Weights of a small transformer language model: width 64, 1 head of 32.
Each number is 128 + 32 x the weight over its row's rms, rounded and kept within 0 to 255. Layers, rows and columns count from 0. The size above them is the row's rms in percent of the matrix's.

# layer 9 MLP up, 256x64, rms 0.161, rows 200-255, columns 32-63
size [102 100  92  88  78  89 128 100 106  95  97 115 113 110 121 113  96 109  80  95  92  99 110  82 113 103 101  98  81 121  95 105 100 110 110  98  82  85  99  87  98 106  96  95 100 101 102 117  89  87 103  99  99  87 111 106]
[[170 110 144 155 133 140 121 104 143 111 125 131  59 139 169 139 109 127 105 160 127 129 203 156  36 140 122  62 162 103 128 109]
 [191 163 130 160 140 124 122  99 101 116 180 127 127 137 173 124 124  80 199 125 114 162 118  78 126  90  95 114 112 183 109 126]
 [ 69 152 150 141 107  86 115 137 147  68 117 117 123 176 215 136 108 149 162 125  79  95 151 144  66 137 167  96 110 103 134 161]
 [143 141 159 114  99  99 143  84 163 122 152 104 124 130 126 109 136  98  98  96 160 160 114  77 149 148  94 152  76 185 209 119]
 [139 165 138 180  88 139  86 104  67 117 100 166 128 136  81 159 101 145  81 163 155 140 149 150 128 149  84 107 145 191 150  91]
 [144 148 127 113 133  69 140 166 139  74  96  64  72 141 139 112 128 144 208 146 130 132 128 128 152  76 163 140  98  90 182 163]
 [194  81 114 121 107  83 135 119 163  96 101 124 108 166 129 128 131 101 137 163 168 167 104 115  47  96 166 100 151 128 121 105]
 [134 137 179 108 127 140 101  62  88 118 115 134  70 144 203 143 106 135 185 102  93  94 137 125 144 139  91 118  98 143 146 102]
 [ 88 128 168 107  82  74  82 120 133 111 124 136 161 145 128 137 146  46 112 183 149  99 161 117 139 109 171 132 149 159 149 126]
 [179 151 121 206  86 137 117  77 124  86 100 115 118 100  97  98 128  80 174 167  61  88 128  74 160  75 147 126 132 131  91 151]
 [103 142  80 146 131 103 131 149 100 121 153 141  54 149 105 138 109 114 106 189 200 142 141  72 139 103  72 129 161 201 175 154]
 [165 153 136 128 144 105  92  98 124 111 128 107 109 106 128 191 140 158 159 136 117 127  98  95  69 111  91  86 158 159 167 192]
 [146 115 191 129 134  99 126  99 102  77 147 100 125 134 157 162 145  66 110 134  84  70 176  76 119 141 137 102 148 155 113 153]
 [132 111 171 129  33  76  73 116 147 118  97 115 117 152 161 129 171 134 132 114  78 108 129 129 190 140 119 105 124 101 122 135]
 [117 142 134 118 101 126 146 120  72 109 120 169 119 164 154 192 104 110 101 117 194  89 144  72  79 137 154 145  99 144 188 111]
 [101 179 174 119 101 135 142 119 101 137  97 107 171 213 241 151  89 145 143 118 125 142 193 122  60  79 110 154 169 142 124 152]
 [145 191 136 171  77 115  94 119 133  67  95 173 163 159  98 125 126 142 103 151 106 101 105 109 145  86 100 128 156 130 119 221]
 [167 145 165  98  69 143 124  41 108  84 143 137  92 136 105 192 136  71  90  94 100 112 123 144 141 143 133 121 153 114 135  82]
 [152 100 102 200 107 120 194 133 106 144 141 107 107 170 160 111 111  56 152 122 142 101 156 167 124 162 127 145  43 111 136 112]
 [145 130  89 198 138 111 136 134 137 115 144  94 111 143 117 158 139 163 148 107 148 104 163 116 121 127 109 105  78 161 175 162]
 [128 149 143 108 108 122 118 124  74 100 119 146 121 155 100 119  86 114 151 172  96  53 134 166  85 106 190 167 147  96 149  86]
 [131  89 142 153 135 121 122  69 117 150  80 104  96 134 149 187 148 119 168  83 133  92 108 154 115 169  83 112 165 158 128 141]
 [120 159 179 119 119 118 150  69 113 110 143 169 172 146 141 134  86 138 171 141 109 130 115  90 118  78 173 101 130  78 149 148]
 [117  75 103 175 102 164 153 134 141 127 123 159 135 116 146 168  94 125 169 169 178 120 172 121 134 149 101 175  22 178 109 117]
 [139 129 134 195 128 129 150 116 133 145  65  84  80 111  97 181 117 104 163 118  83 100 178 124 132 123 127 150 121 162 152  82]
 [166 131 114 195  97 144 103 118  82 147  72 138 103 102 116 180 103 105 181  77 110  65 122 127 108  96 103 153 157 156 157 124]
 [151 121 165 164  99  99 100 153 129  94 123 122 115 176 166 157 133 129 152 104 124 118  94 141  71 112 156  99  91 109 201  98]
 [146 154 154 150 100  90  92 117  81  54 120 107 140 174 165  99  97 163 165 137 122  88 132  76 168  63 148  98  60 132 119  95]
 [ 71 181 138 165 107 116 118  90  97 105  94 108 124 136 153 186 176 118 147 151 130 100 127 163 103  81  90 129  65 160 146 161]
 [112 164  86 181 112 135 104  94  96  92 138 103  76 163 132 136 176 128 207 179 132 105 157 154  57  99  92 121 140 109 164 160]
 [192 200 144 137 108 143 111 111  98 121  62 127 120 114 102  89 119 152 132 168  96 152 102 127 137 116 152  79 154 128  88 113]
 [ 90 151 104 232 115  92 121  99 137 104 147 170 139 140 135 106  94 126 175 125  80  99 141 132 103  78 142  74 111 181 130 186]
 [104 119 165 153 140  99 151 179 132 157 159  80 122 151 122 145 111 139 183 161 102 141 187 136  94 158  99 142 196 122 129 174]
 [ 63 101 174 140 140 179 130 134 162  49  96 114 152 121 130 167 155 110 152 143 138 149 151 121 109 139  77 124  85 144 150 146]
 [138 141 143 120 106 145  80 134  94 108 138 150 111 187 115 122 139  90 170  92 147 140 138  97 113 117  79 145  94 145 115 124]
 [128 115 106 181 108 111  83 151 103 103 116 137 118  97 146  92 117 173  89 159 157 152  77 130 131 123  35 112  94 165 163 185]
 [117 215 146 140 125  89  64  81 132 182 103 126  91 199 146 141 194 100 179 128 146 140 116 129  92 145 156 101 112 140 141 140]
 [169 215 166 119 149 103 144 130 172 169 144 107 119 146 117 169 102 139 123 107  85 136 141 113 110 103  92  98 141  51 106  90]
 [149 108 177  98 136 109 135 113 200  63 121 120 135 192 109 130 127  96 134 164 132 125 129 179 138  88 105  67 150 103 186 145]
 [167  84 195 136 127 141 146  77 132 122 116  57  60 136 150  76 115 129 185 105  98 128 123  85 116  91 121 140 156 106 149 160]
 [128 180 152 159 119 145  74  67  91 130  92  90 142 106 151 137 132 134 154 123 135  75 109 167 174 163 144 116 173 132  95 129]
 [131 143 150 133  83 139  93 132 169  96  64 126 108 141 180 122 104 114 101 108 158 121 166  54 149 172 131  60 102 119 146  98]
 [155 138 107 112 110 100 132 121 102  67 129 128 161 164 112 124 163 122 187 135 127 173 156 152 114  68 116  54 172  94 112 154]
 [125 124 141 160 115 142 157  77 112 132  81 162 107 147 135 105 172 119 148 147 112 140 190 141 105  87 188 103 118 172 130 138]
 [115 134 199 149 149 122 146 161  76  85 148 123 133 161 104 170 108 101 125 131 138 103 181 136  99 114 150 138 116 147 183 137]
 [ 84 173 101 196 134 156 108 107 153  79 150 114 120  90 159 155 157 154 184 110 131  83 167 171  65 118 114  66 164 100 133 155]
 [135 171 130  99  87 154 121  88  75 130  93 147 119 188 131 127 103 159 117 130 110 133  56 136 103  61 174  93 188 145 178 149]
 [143 158 132 127 120 128 137 118 150 101 103 139 144 172 182 179 119 106 151 181 101  51 189  83 107 107 150 101 129  80 201 182]
 [176  97 153 154 130 139 125 164 120 129 140 105 113 150  72 130 134  83 144 181 184  79 114  85  77 143 145  96  70 125 120 118]
 [127 131 160 103 147 127 112 124 103  79  95 121 135 169 144 119 181 132 147 179 102 175 142 156 153 133 153  69 127 111 145 127]
 [162 121 149 135  67 114 125 129  75  75 144 110 117 153 182 165 130 125 197 138 159 130 130 129 104 102 104 130 114 116 168 117]
 [141 145 135 211  93 127 120 111 122  69 112 100  74 128  94 124 120  77 121 133 169 123 137 129 131 158 119 104 139 112  88  88]
 [144  96 164 136 138  53 135  40 108  99  55 134  89 145 127 174 144 122  96 148 128 132 155 180 121 112  89 132 194 175 137  94]
 [111 101 136 154 105  98 126 157 127 127 126  95 137 127  88 179  63 128 127 189  77  66 131  78 153 134 139 150 119 167 176 146]
 [173  74 112 149 118 157 148  93 150 114 124 173 108 116 135 134 161  57 118 142 120 136 135 111 154 106 142  72 115 163 133 147]
 [128 102 135 129  68 107 156  97 202  80 145 137 140 204 109  99 106  74  70 187 116  99 137  87 160 129 106 139 149 148 127 151]]
# layer 9 MLP down (transposed), 256x64, rms 0.144, rows 200-255, columns 32-63
size [ 91  89  83  77  75  84 126 102 101  95  86 109 113 105 132 111  89 117  75  99  86  95 103  74 106 103 114  82  77 119 101 108 105 113 108  91  80  87  94  79  84  92 103 103  95  88 100 124  90  81 104 106 112  90 132 103]
[[114 196 118 178 142 153 182 154 117 132 105 167 151 151 161  72 170  93 160 113 126 146 190 103 146 129 114 143  98 130  88 160]
 [151 173 115 101 112 103 122 188 130 102 184 143 110 105  83 143 157 148 104 133 124  88 103 173 116 115  98 122 133  76 187  81]
 [151 124 147 126 132 141 146  76  62 102 172  80  83 178 127 131  87 105  93 133 114 146 138 138 147  93 125 143 149 138 152 142]
 [147 104  99 122 108 137 160 201  95 100 114 119 210 118  85 159 134  94 118 198 142  92 145 122  80  89 120 130 111 100 124 167]
 [138 147 117 148 143 107  96 153 182 110 181 113  78  99  98  85 143 130 165 110  51 154 146 126  98 162 158 172 119  98 127 136]
 [113 116 103 150 210 128 135 155 156 122 110 146 180 158  97  80 150 151  99 114 166  95  48 150 115 134 106  80 135 148  81 118]
 [123  90 118  97  96 170 173 163 134 134  79 116 210 119 109 164  97 143 154  94 138 128 116 152 162 110 120 102 154 152 150 151]
 [147 196 166 125  90 150  66 143 115 148 116  92 113 128 116  88 119 159 130 138 135 115  46 109  94 121 197 139 143 144 101 139]
 [ 76 147 140 141 108 146  95 146 188 129  73  81 103 102  99 149 100 139 119 164 105 126 103 147 202 121 111  97 135  89 124 142]
 [111 113  77 108 151 112 107 187 109  41 168 150 130 145 156 171  68 110 110  60 103 129 115 178 113 163 125 108 164 135 206 132]
 [181 119 108 116 149 101 142  68 132 135 135 146 122 114 142 137 180 112 144  84 108 104 179 166 109 116  69 141 174  74  95 110]
 [119 141 119  98 146 146 208 145 127 101  75 169 105  93 154 120  66 149  73 168 176 118 130 116 128  68 168  98  99 101 160 123]
 [114 126 173 177 166 137 135 116 137 153 152 128 120 113 118 151  74 137 144 124 155 160  82 155  88 147 153 161  91  88 176 148]
 [ 58 116 134 135 148 147 112 157 129 142 135 100 163  84  91 140  84 165  81 140 140 119 189 143 125 139 173 122 159  60 117 104]
 [110  98 113 102 210 184 132 131  93 188 132  83 112 175 122 101  84 158  89  79  85  95 132  92 143 110 157 125  98  83 160 105]
 [131 120 127 153 155  82 160  91 131 182  98 101 130  99 109 122 116 119 123 176 109  83 127  96 203 142 120 181 101 142  78 136]
 [ 79 151 161  72 122 136 149 131 135 165 129 144 116 141  94 143 151 114 134 176 164 161  59 123 123 187 169 132 145 172 111 112]
 [104  86 115 130  74 191 133 192 137  81 131  36 161 148 122 149 160 140 126 135 136 133 112 149 172 112 135 119 131 134 181 148]
 [149 114 160 100 145 108 102 144 134 128 174 129 121 109 177 124 152 200  95 120 112 123 106 113 128  57 167 125 157 141 102  90]
 [130  95 132  85 126 106 105 132 116 147 111 194 145 104 114 102 100 146 113 106  80 136 127 157 209 168 169  53 167 161 132 115]
 [ 99 112 123 140 102 154 101 190 178 120 149 114 149 162 211 153 173 115 101 112 136 157  97  85 135  97  79  99 124 140  94 121]
 [118 112 147 137  52 138 149 130  46 148 115  88 121 195 113  99 121 128 106  95 179 119  59 118 107 137 158 133 155 134 151 143]
 [ 93 103  99 137 139 167 110 169 148  71 101 102  83 140 130 123 151  86  78 139 143 144 171 112  76 122  87  80 116 167 158 116]
 [148 109 140 114 100  96 115  71 147  85 112  94  98 160 139 105 115 120 111  89 129 159 105  88 113 126 108 136 150 116 109 114]
 [119 108 163 157  97  96  90 165 104 175 103 134 116 159  82 148 136 111 115 135 103  97  89 134 122 122 131 129  92 132 131 108]
 [ 84 166 178  93 118 108 154 146 105 149 104  82 121 117 147 106  88 123  96  78 181 166 139 134 152 133 104 129 115 177  73  81]
 [126 113 103 129 201 131 115 156 144 129  98  88  58  90 142 139 146 135 156 167  85 115 189 142 119 141 149 113 161 169 138 126]
 [119 145 125  87 157 127  80 134 134 102 139 109  76 115 133 126 163 146 138  85 104 116 140 117 113  84 115 167 128 110 107 138]
 [151 103 107  82 115  85 140 146  76 150 153  92 149 180 129  83  93 152  95 159 132 107 184 143 114 148 110 103 140 206 168 106]
 [132 165 111 157  90 162 131 142  80 108 138 128 142  98 174  91 145 157 149 133 121 134 128 126 112  54 116 114 107  97 126 180]
 [ 95 165  96 110  92 155 150 120 128 167 120 159 172 125 147 103  93 154 136 140  99 172 209  85 143 149 157 122  86 103 113 120]
 [149 149 146 105 166 139 133 156 115 162 147  71 149 129 176  91  97 138  87  55 170 102 129 199 174 103 119 107 111 118 133 126]
 [ 86 109 125 110 128 129  83 111 141 160  97 184 106 107 102 107  41 149 158 121 171 100 108  87 143 176 127 193 131 119 122  99]
 [149 118 145 189  65  94 118 115 123 158 129 134 215 110 161 124 132 136  67  96 153  79 103  78 139 125 116  92 119  91 183 131]
 [ 56  73 137 134 138 140 120 245 123 130  82 124 166 122 132 155 145 119 106 147 131 137  77 188 127  95 146 118  84 134 114 129]
 [146 107 155  78 118 187 115 141 150 127  98 149 173 136 125  85 136 185 138 134 133  72 117 117 108 116 136  82 126  73 111 125]
 [119  95 159  86  71 140 131 113 183 128 129  94 150 104 124 110  88 207 113 119 143 141 129 150 168  82 115 155 158 120 126 156]
 [105 123 126  80 202 126 142 140 103 135  93 146  95 115 132 124 132 130 116 155 190 132  66 128 176  99 140 124 108 131 123 117]
 [191 135  79 132  83 150  84 135  96 142  46 101 107 133 122 147  92 120 113 105 118 160 103 147 132 173 160 151 138  80 140 115]
 [112 197 122 145 186 126 180 145 166 147 196 153  92 108  82 143 152 195  80 133 154 126 130 192 139  94 131 156 104  97 126 106]
 [120 131 112 127 207 103 145 121 162 131 167 128 158 136 116 134 147 108  85  95 173 129 134 144 145  99 125 115  56 107  70 139]
 [ 95 134 142 112  65 192 125  95  92  96 126  93 113  91 143 122  82 166 182  73  88 152 177 137 158 103  97 139 127 145 124  86]
 [117  95 135 137 127 120 112 182 103 132 131 112 104 122  95 148 100 150  73 108 164  94 208 149 102 130 133 174  88 147 214 182]
 [120 159 149 139 109 161 117 123 173 143 169 146 158 109  86 116  81 140  89  52 160  92  60 125 152 128  81 164 136  72 161 167]
 [116 178 106  90 194 101 165 159 122 144  79 177 149 143 123 145 127 116 119 149 120 121 129 127 120  67 138 149 106 128 120  75]
 [126 118 141  73 196 146 140 108 119 139 150 144  52 152 110  87 142 149 106 117 164 141 127 153 147  98  95 143 130 170  77 186]
 [140 111 186 109  25 142  97 140  66  79 151 159 165 107 139 125 134 110 127 121 151 129 117 150 106 140 111 140 133 160  93 120]
 [167 180 181 131 134 123  92  97 121  96 119 136  65 100 124  36 130 120 143  93 153 104 155 146 112 107 140 145 106 132 110 104]
 [109  67 122 111  97 143 111  79 137 167 216  78  94 104 138  90  97 133 145 120 110 126  95 127 136 137 154 145 114 146 148 143]
 [145  71 135 112  79  82 151 111 125 134 160  99 143  52 129 147 169 130 107 102 106 148 178 121 104 134 158 157 107  92 113 176]
 [107 117 173 140 106 130 135 160 177 133 169 116 141 103 118  96 149  77 130  78 104 193 135  79 165 129  87 124  87 101 121  49]
 [138 161 108 132 112  78 187 112 123 134 137  66 131  92 126 172 144 194 136  67  96 163 152 135 147 115 146 147 131  92 167 113]
 [ 81 141 133 131 180 114 157 159 104 122 101  76 156 105 147 178 151 163 165  85 130 129 121 148  98 128 136 200 161 121 165  98]
 [108 155  97  98  99 153 119  68 125 127 140 113 125 148 138  43 130 170  98 140 139  86 119 225 116 133 151 163 149 197 127 112]
 [162  55 136 130 130 146 175  77 191 167 185  98 113 109  90 105 108 114 140 117 122  91 103 135 137  74 144 121 138 103 147 142]
 [136 177 126 139 178 148 110  99 122 121 135 149 125  95  75 110 100 116 150 170 127 106 111 118 104 155  90 147 112  93 111 185]]